Each number is 500 + 50 x the weight over its row's rms, rounded and kept within 0 to 999. Layers, rows and columns count from 0. Numbers have three digits each. The size before them is the row's rms in percent of the matrix's.

# layer 6 MLP up, 704x256, rms 0.0611, rows 68-93, columns 0-255
114:574547501468463474480569430479576495506424546525435479481466500499439455456461402471555526468543514496527465545468482478543415454595501456441572444512551500485542578455532477598503527491459471593523521444502496534535478560453517505455391500499461435484641502537511464533484519530529530450458503506486549434575503406500508451517602457529391555531487494497421499529581516467464534503530410484539494468576512506437489533516503450473445517495518444571515553444424498478440570464485525547455452491517535523461605493523451439460537325573597456475499490583549534608456495526462544553505405501377447502505528453607553569456598466430438526507485424483622707475500469477533490471492503403523535477457493534473521522508562490508500589488445494505514526460440455499482429558466532
101:533520393553559457528597500507534476498503528519511550531580483521478501429445491519552400466502586560518582430406543513503522401567498549481609602543486480530582560400483508611492505537501445513549453481439522524563397517510456509510522469548546459390562534521526502594537505439356523510540522485536526473520414517497492503533510527502506593455559475561515481474503511523466537567496513477449472492481454464368481450507410560498584504498457498425498488490440526459442404554480453477526464437424420454465411524492562507553541474612531456459524426529467511461591467493511487563486500439539556426414524545519439494490583484570522488469498524536520536534416543450504532480528411340507583513582476371497509572549529496488504507502535577433534508437537442518471523506395482
103:421512534564502579548529473425462456407375541486550584457480530502557517405537474525449440536396539503515468503536471517462573517388528464518419458542452480528542523505532461541544481402584559510441522497528494485472490472473508499511455540466576558571445541484386501488449542559475478512529548449434529486469442490528512465494607475470445462419573557457499462453532498528564558440447514437385483501467484521527472556493477490483514485483488455514545490563550567530463567458548444539431488419494444527467392565476455496440548480523563506508555503505529469423563480638553522546473459553505496477562618352439490598436554513561508520465463426556481549459595428619539543497490477444485488520450559433502486532502472507466426403463523522598605434460545482496591573553529492
104:570528469469448519535491416471459546543492420562514478413553500506553538587437451482523519554486558510576491486495507517554508529497469541525500480530527536591439453438437516603536510462537473488426462479473436582470551556533479507525580526584536493427433443446533525499511479410460468490525520478487456421552540595585499438475558555409519559530428541433491499575572454441439513460570431443546512456463437568504482448489464528537511479534461493500556597477503448431570545557432589530460447410523518579545525484460466495509465556495496505556514567496565478533481639424519427516524508428483628478447420470553382505453480554506530433508499431470474622522418486485552523466436476533369376484359472497509582461528442505419499540481486481519519516429459576488510492584493473
093:476526589489580479489500562481435434567549485477510580498549566445525526504459543444522441618604568515475484418411469514446480528486569541461570412439490484516478450491575432526437545454554540484450502450434512508576511460586479515456466488537459510483575530511501502560476486496503483528583465513481567480508457605464433605475419483421595499476589401547546531469439520472518505454385477474562444492498519534669531486626570486534495513437397488555466565494558475497465562501402537611513462453457431518428538509478534517530529478497496492500606529595593515509449492518494479589530544491476444468432503430495464528531530487488497492480491475568551493521514484486448561520585480488492466532379542499490453444498552491413479626498423439532502440499448447437413541478476415
090:554474546475497466449541554526501491488561431489522531551474486560456480576528411475422495505460476550550545520495457428536531555564433544509410476440439588515503615549479525594520509463577448548501489496494470486490573543425545470395517581480499522480520522484509467456442554446572516477500379546484522480575462509435436480578525575516516465501528552419491498524493509539531550490497504555469520455508572543536484535464541471567510460423472564534615489466516489447506446501463462440446511372546565499570484544595392516473491430438562482464511461493450464526469536531609546453467487441524470494571580439488405426629560436490560565435551500490504591476528486572565330483376510438482465540498599424537379497459450545438456531468546548479464532505570461478475496543533523
104:480555535504443517578501488504539442504462548502487544461481498636417478497472456499530443369451505489486439512368456581524558380503578535527501466516459461582474498480511519662471550495449518535457482416414415427485411510502514475471494537506499523503397536479503472497360468563380521541478530482485566515429457524562542474571574455579546484514564430452566438546507515443577451452482485536488485504512395489457479548481546492429413477525557541532478510597502465457484461510520575491497511535513518523507521530515538503519531463477496422463450465490545439489480467541456547534545377498477451541492495605550467592521475485467529530631468522447528575565462557550606543512497517559569488461549590530466434540477496381519535511518492513541532556442434462617540547486432434
091:568502430574453451404512528487468448499496463448598465476400442465653562502533594514452492513444415572543487612440431473441471460540445525474506563532542509581554527479528523476471431522486557502487466529543559501415518546556529453471471469415459487507589454465525531496578476555423441445500472552468449551406394504462489542477467566507544512649533467549540484530415443550534524510506526544458487620526501474473498546597485456489607514504522516534524459450572531548527530453482379494448514505499614522535538515433501476584386458432492530549454481504501569451521511500496515578428449468520491509524628560443418469503519456472521528530530475509495517478434492495460528573542474457524523488450531499513568428556509527502550546433495529455448438505616401459511500372566457
096:476439505574599555532511524490600593355542540444488507492518465453559531595479543495501502447417481497508409528530521409566405509480609491529468470388496510499520513407482431528408484522490491580569414549464596432550527463521500469499546492518584523584557486533417421429516545469640458496422522486506586442517432526432454434465548470474580484542568443454479512520520556462448477403551578522400553466508488512507517516501444589569509453420505477469424594562500527554461545540465531531494521478489434456531478492495503489581475511524459445487455502508533548502529568499532580445550527518498446487510558398449474494593482591488528384414568531494486510481394514487461506535467583448437452584454459524531457500515506502467408500534524484463457604500553442499508525512480509
110:584463520511406513428497501504498444453423544508466525516411518524533488511639520459470533514556639502540493497541439548442568468544499498531479489455540536519494534522386583496504477494517560444479522401487503514521533474492536428474491579543443473521512467570489517474486516526400536529559558481573477545540592534528447516465503463511570539459449443530518492497555529451473363510489443522524430431537455503299461470354536464440570486436495501508573442446448463508491543435564506517460395557430664522404477528508563509512583421504515529420512476483501405523554503464517490507541574497518493480422514417489570398453468502542552495508530562507543498502514499523587462491555491504565488425512488563487528527515544580551515447524481470554514420531379564516509600442505480
099:551461456478471484495396528476533474447447549491459461451475562536498481486508531491425500483555540500519609491461554429519521508524529463518460514563545646540412465599474468476542481511541523514460515509557477477378514498474554451529528503502447539478477427361475458509537532552484485517511595430546478569517448543482504498530566465489526437517530577515484480460597538587506465521489475498488441463514422527441618442514521460506548437560479551466508469434522485583446566530505494532594427475572585459533474456450548452458540442550447441581505501450543499498433492523432411558519616548439525465451589511485490521565476559469500414570513527425444493480498556528597481438492417455457473555521496488590575480348519488494498538586401622451482546470509552529489377399463427
097:519452514490478537539481528471530465433486489532466530444385506489490425535399539505455506441509445606486502523607549471529601503526548589454383381418520480476478415467463408395575447495532530515518404491547593502608552518490421439572481476592449568505475582434505518471555440475500534456459570479484472588503435571528519514541443496520553496406469565501499567490433537516474528499485551474587587457417557479508461475547479470482568554521529553457487533537465478455499470482429509445505525498565496526555458508449439555396455524478506386530564486484534544524527583500486419487478512504557488511507516603508487491546577518554512551529505444415524557539543483497395329547413460471489542531460496588492530493436618479495504531548486488504489475510561604474448553501571473
103:480551437500486468472565445538495498513516372502499472505532446485407544493442483560627500467550455497528557496429608574448479512517514476574603528458447546608455458465469491456475459557549457432512587527480419482509566551547530528417555596374497551496472473473411517617515526483505502534473527476506484540509476505467520457536603488530574331564496485479480522515495452391488507485462564569546538539477496573418523534463483534526513494471512491496490474500595541524483468533613549555543522462450535469471568489516457478436452508550525488465468454445535615554540508377457450575477559553596499512489499499406533599392433623400467524413447539490523465483496443498569446533548453410492473506482576522482459483445490578477548480506434454527511514499427514490537488530473567
106:522459570477561466503445447496471542586443581513445549478489402545376516415490555561438415487531435520588439585588435430497460507492450467533430497501472516490558570462462468572485435508436502473515498550562486459387454489502495414582426427629512552519509449506460512570541472512530486488548546491358499583576441566511528453438521521442520508506514539586424490538474504472522535499506530532528496531409565512568480539524458454498459497630525526482528542577444505581486444419476515536453552598464499459484460537513513527578480514483523509393509426511501526545473498484599489542566478492476472512529502482572355465541503508515514463422511517527540469503418534489432457456449532503390447548515344430578504494509522523442472430548528534494498510509517492553571407545503603
101:551520475509490485508592560522513414460568520465480575500476537521463521435506437563558558522505539541455457410485418504494512551446492467533488445492539479461462448506483546496483529481501472494614531511479462445467536500542533495493518435491594540425437540469490550469490426436536469511558509472586452536547568475540433600443509468490513557547496480466513342531522436395449535562519520549429523487502527547527413510486552457507453487504501393459467429459622425467613469523569546513549542440585457425486490491430542497424455484467520382408597546615451598533469497623538539591463452484491410557518513456481482556529406529447407479572543442556407582444548525457476561533446510464482528497530429515571514465485584507490516574530540572533477472473539568511544529413469456
110:512482550573418557480468475542520459530507427534554531537517559466506612450433451523538481475508506509613542459495480525541612490483456417444505402494491441528496527508510421527499537478423514485382564532516502476465539521434558533482408457423518539448516600580423489514480466442533519563416445565536448513491422507459404505459505536547499545509488564465444512512482512567499455555373452544581413510570562503484583520449420428506522595415495556397514507526603434500467567527536460522562520499450594463529505505523463525474572508431457522463526471503516511498420498527482551484593434494525505453436452533441412542490393528410478493477501491585478599534581503521437550432578541434522457559504584596445483416489429486472538508488562545461523482442499500523578588405530522
090:607500536507446550497406450496492416497455460528449533527460457607511544465515396492508446521481569519512420510445500456448527535525395520468464490593563488535440507501609548530461560477481447452442465530460530516554391471557543473490446476545479481570594541502511508561510524513477437457597474501525483563625453519503378573417494549519403507525489614500472538476475407615486593529486487477481550428440451548535565439481529435514553574538505389434536480463501470484607395618541538443563446436448501460509456563572444492508534510511467488543466442461522560571605538460407451511581534425500506443535480485508451550426498513520440462591527560493443513456504489461525517488497500473452408509477492509434484538554500611561487476549470536451565531467482475547460470568477490
089:506419447473561500622488502524537436446393555485469558509434440435526516442590481497396507536459497506488539442462533488511612498585497485509517517476506480455463500518431469523529516598462554460500510395608469395488427486502524478513549507503531499430515526416484540501548570466542521457476452541481534480539576539583548486524385468461476509457496474479379487519547562496467509471481526483507489567508518462499455567615541411522600501508513639486487486480494452469524499522489453512540539515583582542577444572523535480484496508537541507594438499472438502555467602484476557460490471388563447480525513528469443513506517659522541533512510480551489458494489417445540444510498409494455530490544435495412538407648456561531525427488513474333461559448438529447459438542472516
101:410577504530558493448503501525608427522526539446481513446482461403557467589441447561563410541535530507520538510504488510534467515525472532520431413554494453446556479548613515498408414475514471553466499554528415537494415459540562509505562556483500526469501399579413488441472483485529475544365585359601562449554495506481470582537399433502487552488466565535452511538517499519612542511482474619446431375600467537489522441419530517584488584464483518518498473477528547436491444625465510433542516484522555453463526516514493453534528474534484504520432504514521501611407494507501396593475513480481546564490564483464537527510515505467495495480536461547450487503501462482522420479515472499459542546604451493515493568539507501525493553474583557426490511380477504417466486572505435
106:483513504533568476512472413493508536518546504419492515458495500542492541564492526569446549475601512450468558522569530550591512519514521461447490537519500547484507495557500519571530525499465510481557439450509441479453450605536488578429515570552458426429462575451510594485467453501443554434502516547539474551538556472392433515422512465527545514335557523516505533417503435490468565536421469409550515456503477411475543426440440477597525530506482600553508461471488500514499512461553449586418523566414420436433475502498402473575618515551493507552454575459469493581532453466547475568496450550521563467491589498410530544518527544479551415392588531422541482387469461546565552470459539478505366443461517500530550486529553468517458493537530488371430487525495434499506496470486571
101:565529517507511484534471540492507495511471580523495448433529464526552503472411464497494490452430520463438441588467552461475533513558521555515494474551527534413520508427465498538558461494470557561407532564525540468405407585463499467570509436587512385525418556608446513496441465533386504497479470514530605446399496541500462470478502415462536511485568433542418463468429507451530501565529508585520551537582394589552482510596465472460536504563502557526550556509488586502545424527399589553486503498505478503515527519439440561551477538437446510534547475441520648512523462569542480561422530346562462488446552494471440453450394449436518566501509520456455580442490508507528477521498602475531479544564517468496547501414519479475509489526475507450380531548513499523474615466489434
099:570452462450425491573544450582501435501513450463502397497523577583551452507525485493592488593468489525524529492572480535514501524412466548354395525494595483433527451542530544421400491385457499484580490474463562467549429491482545491441495568549447608529523462500495588431475554504515574564560397400492427482533502492543545460464441498524487537531479536560599463422384504468480489504469488509431509469522535583492504482505565560402474500324479493541527506512502407580492577485489523583499550420578424503491506514460526525565486510584477559498532487533494507489499572499533560502474502467469522529439485533531492491612552568464458428465518508558514471459480539545554498469430513554464525445512402503447470486515516569475485526446454523426533540589558487500417588502417468
092:444484455597579481358441442600551473517569591478399483518556533504461426524470501574550480496472527536421412599458547470452603428567518508451515531494440532450447510405484522501469597584503476475557495549464475426486493451450520439525571494439466499492587452556556483469497540529507522512543471426429440520482488455499546572495514475546492452528532546448415556464532419481488525525508513481568552624496579572548527563416538484499566524461545423477514412519488548547588477470499520480564455539540466541459525571516470543472542467503484558430476518406477442455506453528533543564593533425538568562555449453521451490532475414551483373555529552508534436463477522474503575521507539526487429558522482444384568513528425418505460476557498516448526425451492533490367442470464487
100:495572520539592495463477503445537466478540466558505530474430448544564502543541544552540488526501568539496519453364611545508393493458541436475564480459413451523498479437441541533536531554465479489649445543450439521512558555493473551494541524499612467491479509512547539549455467528469489499472532490533564445530344523518598479526540498442495528545495589448671568481508506515549518583541466479481475604390525498512560459500502491482453496552518484430412557525510485557496562546464442405555441416526447549561610468582605386440524502554518541531516479506557510552563481390557451432519447434468488495489482493511509521402475417421446533424548421531487503491486400527564530488526534476486475500462483460477545497564466425498485500500524528510460442459445437524491528395522475
101:509448562466576533454526313517597514543513452471511482556510538553453447536550531555457542517504420466497443510608574508494463499488470447484521499515599551475565457387526560493482416571485487497584599434503510509515405479431523478480571434440490507394556472484467465569482440605540571577429490476542565536554449494543492498580509508488527473464449487545459571505485541466460439383505436434433497517460496532592554547509524499603428479470470473464472498516545491518500491527486582504521536531492463414551533505442514483493522468387434488524468455486429479475467434495554482418519577612529492405462541547484582463560489485477619452498481431487476492472488526528627465503455512447394516506452414499501574521450506519517483560530525491524511552475527535638513528446517626
093:581489427546541538629534566451495499465457456494523479497454486549520566522546427468534515534423495525537520483483498450502457391544532499503536456453508470507486455469540469588343492565424398454407454468527479562590533476517519528493443491482459510536487543463494515617451476637464515392562387508530453477529562548487476439538532495505500549490510516550492506404434538432397574536506483556570412576465492510483524506527512538600465532469488444529571502567554487447488496560585456485455502541442437498537520557570570563503463446471514549525528587523488614504616492521495530495445580429460500514446473541523492423508465443517547581445500457481571537465388426457476496444461453485506597540472498436458490576531404458553451513587541470478501531372497481520576453457534544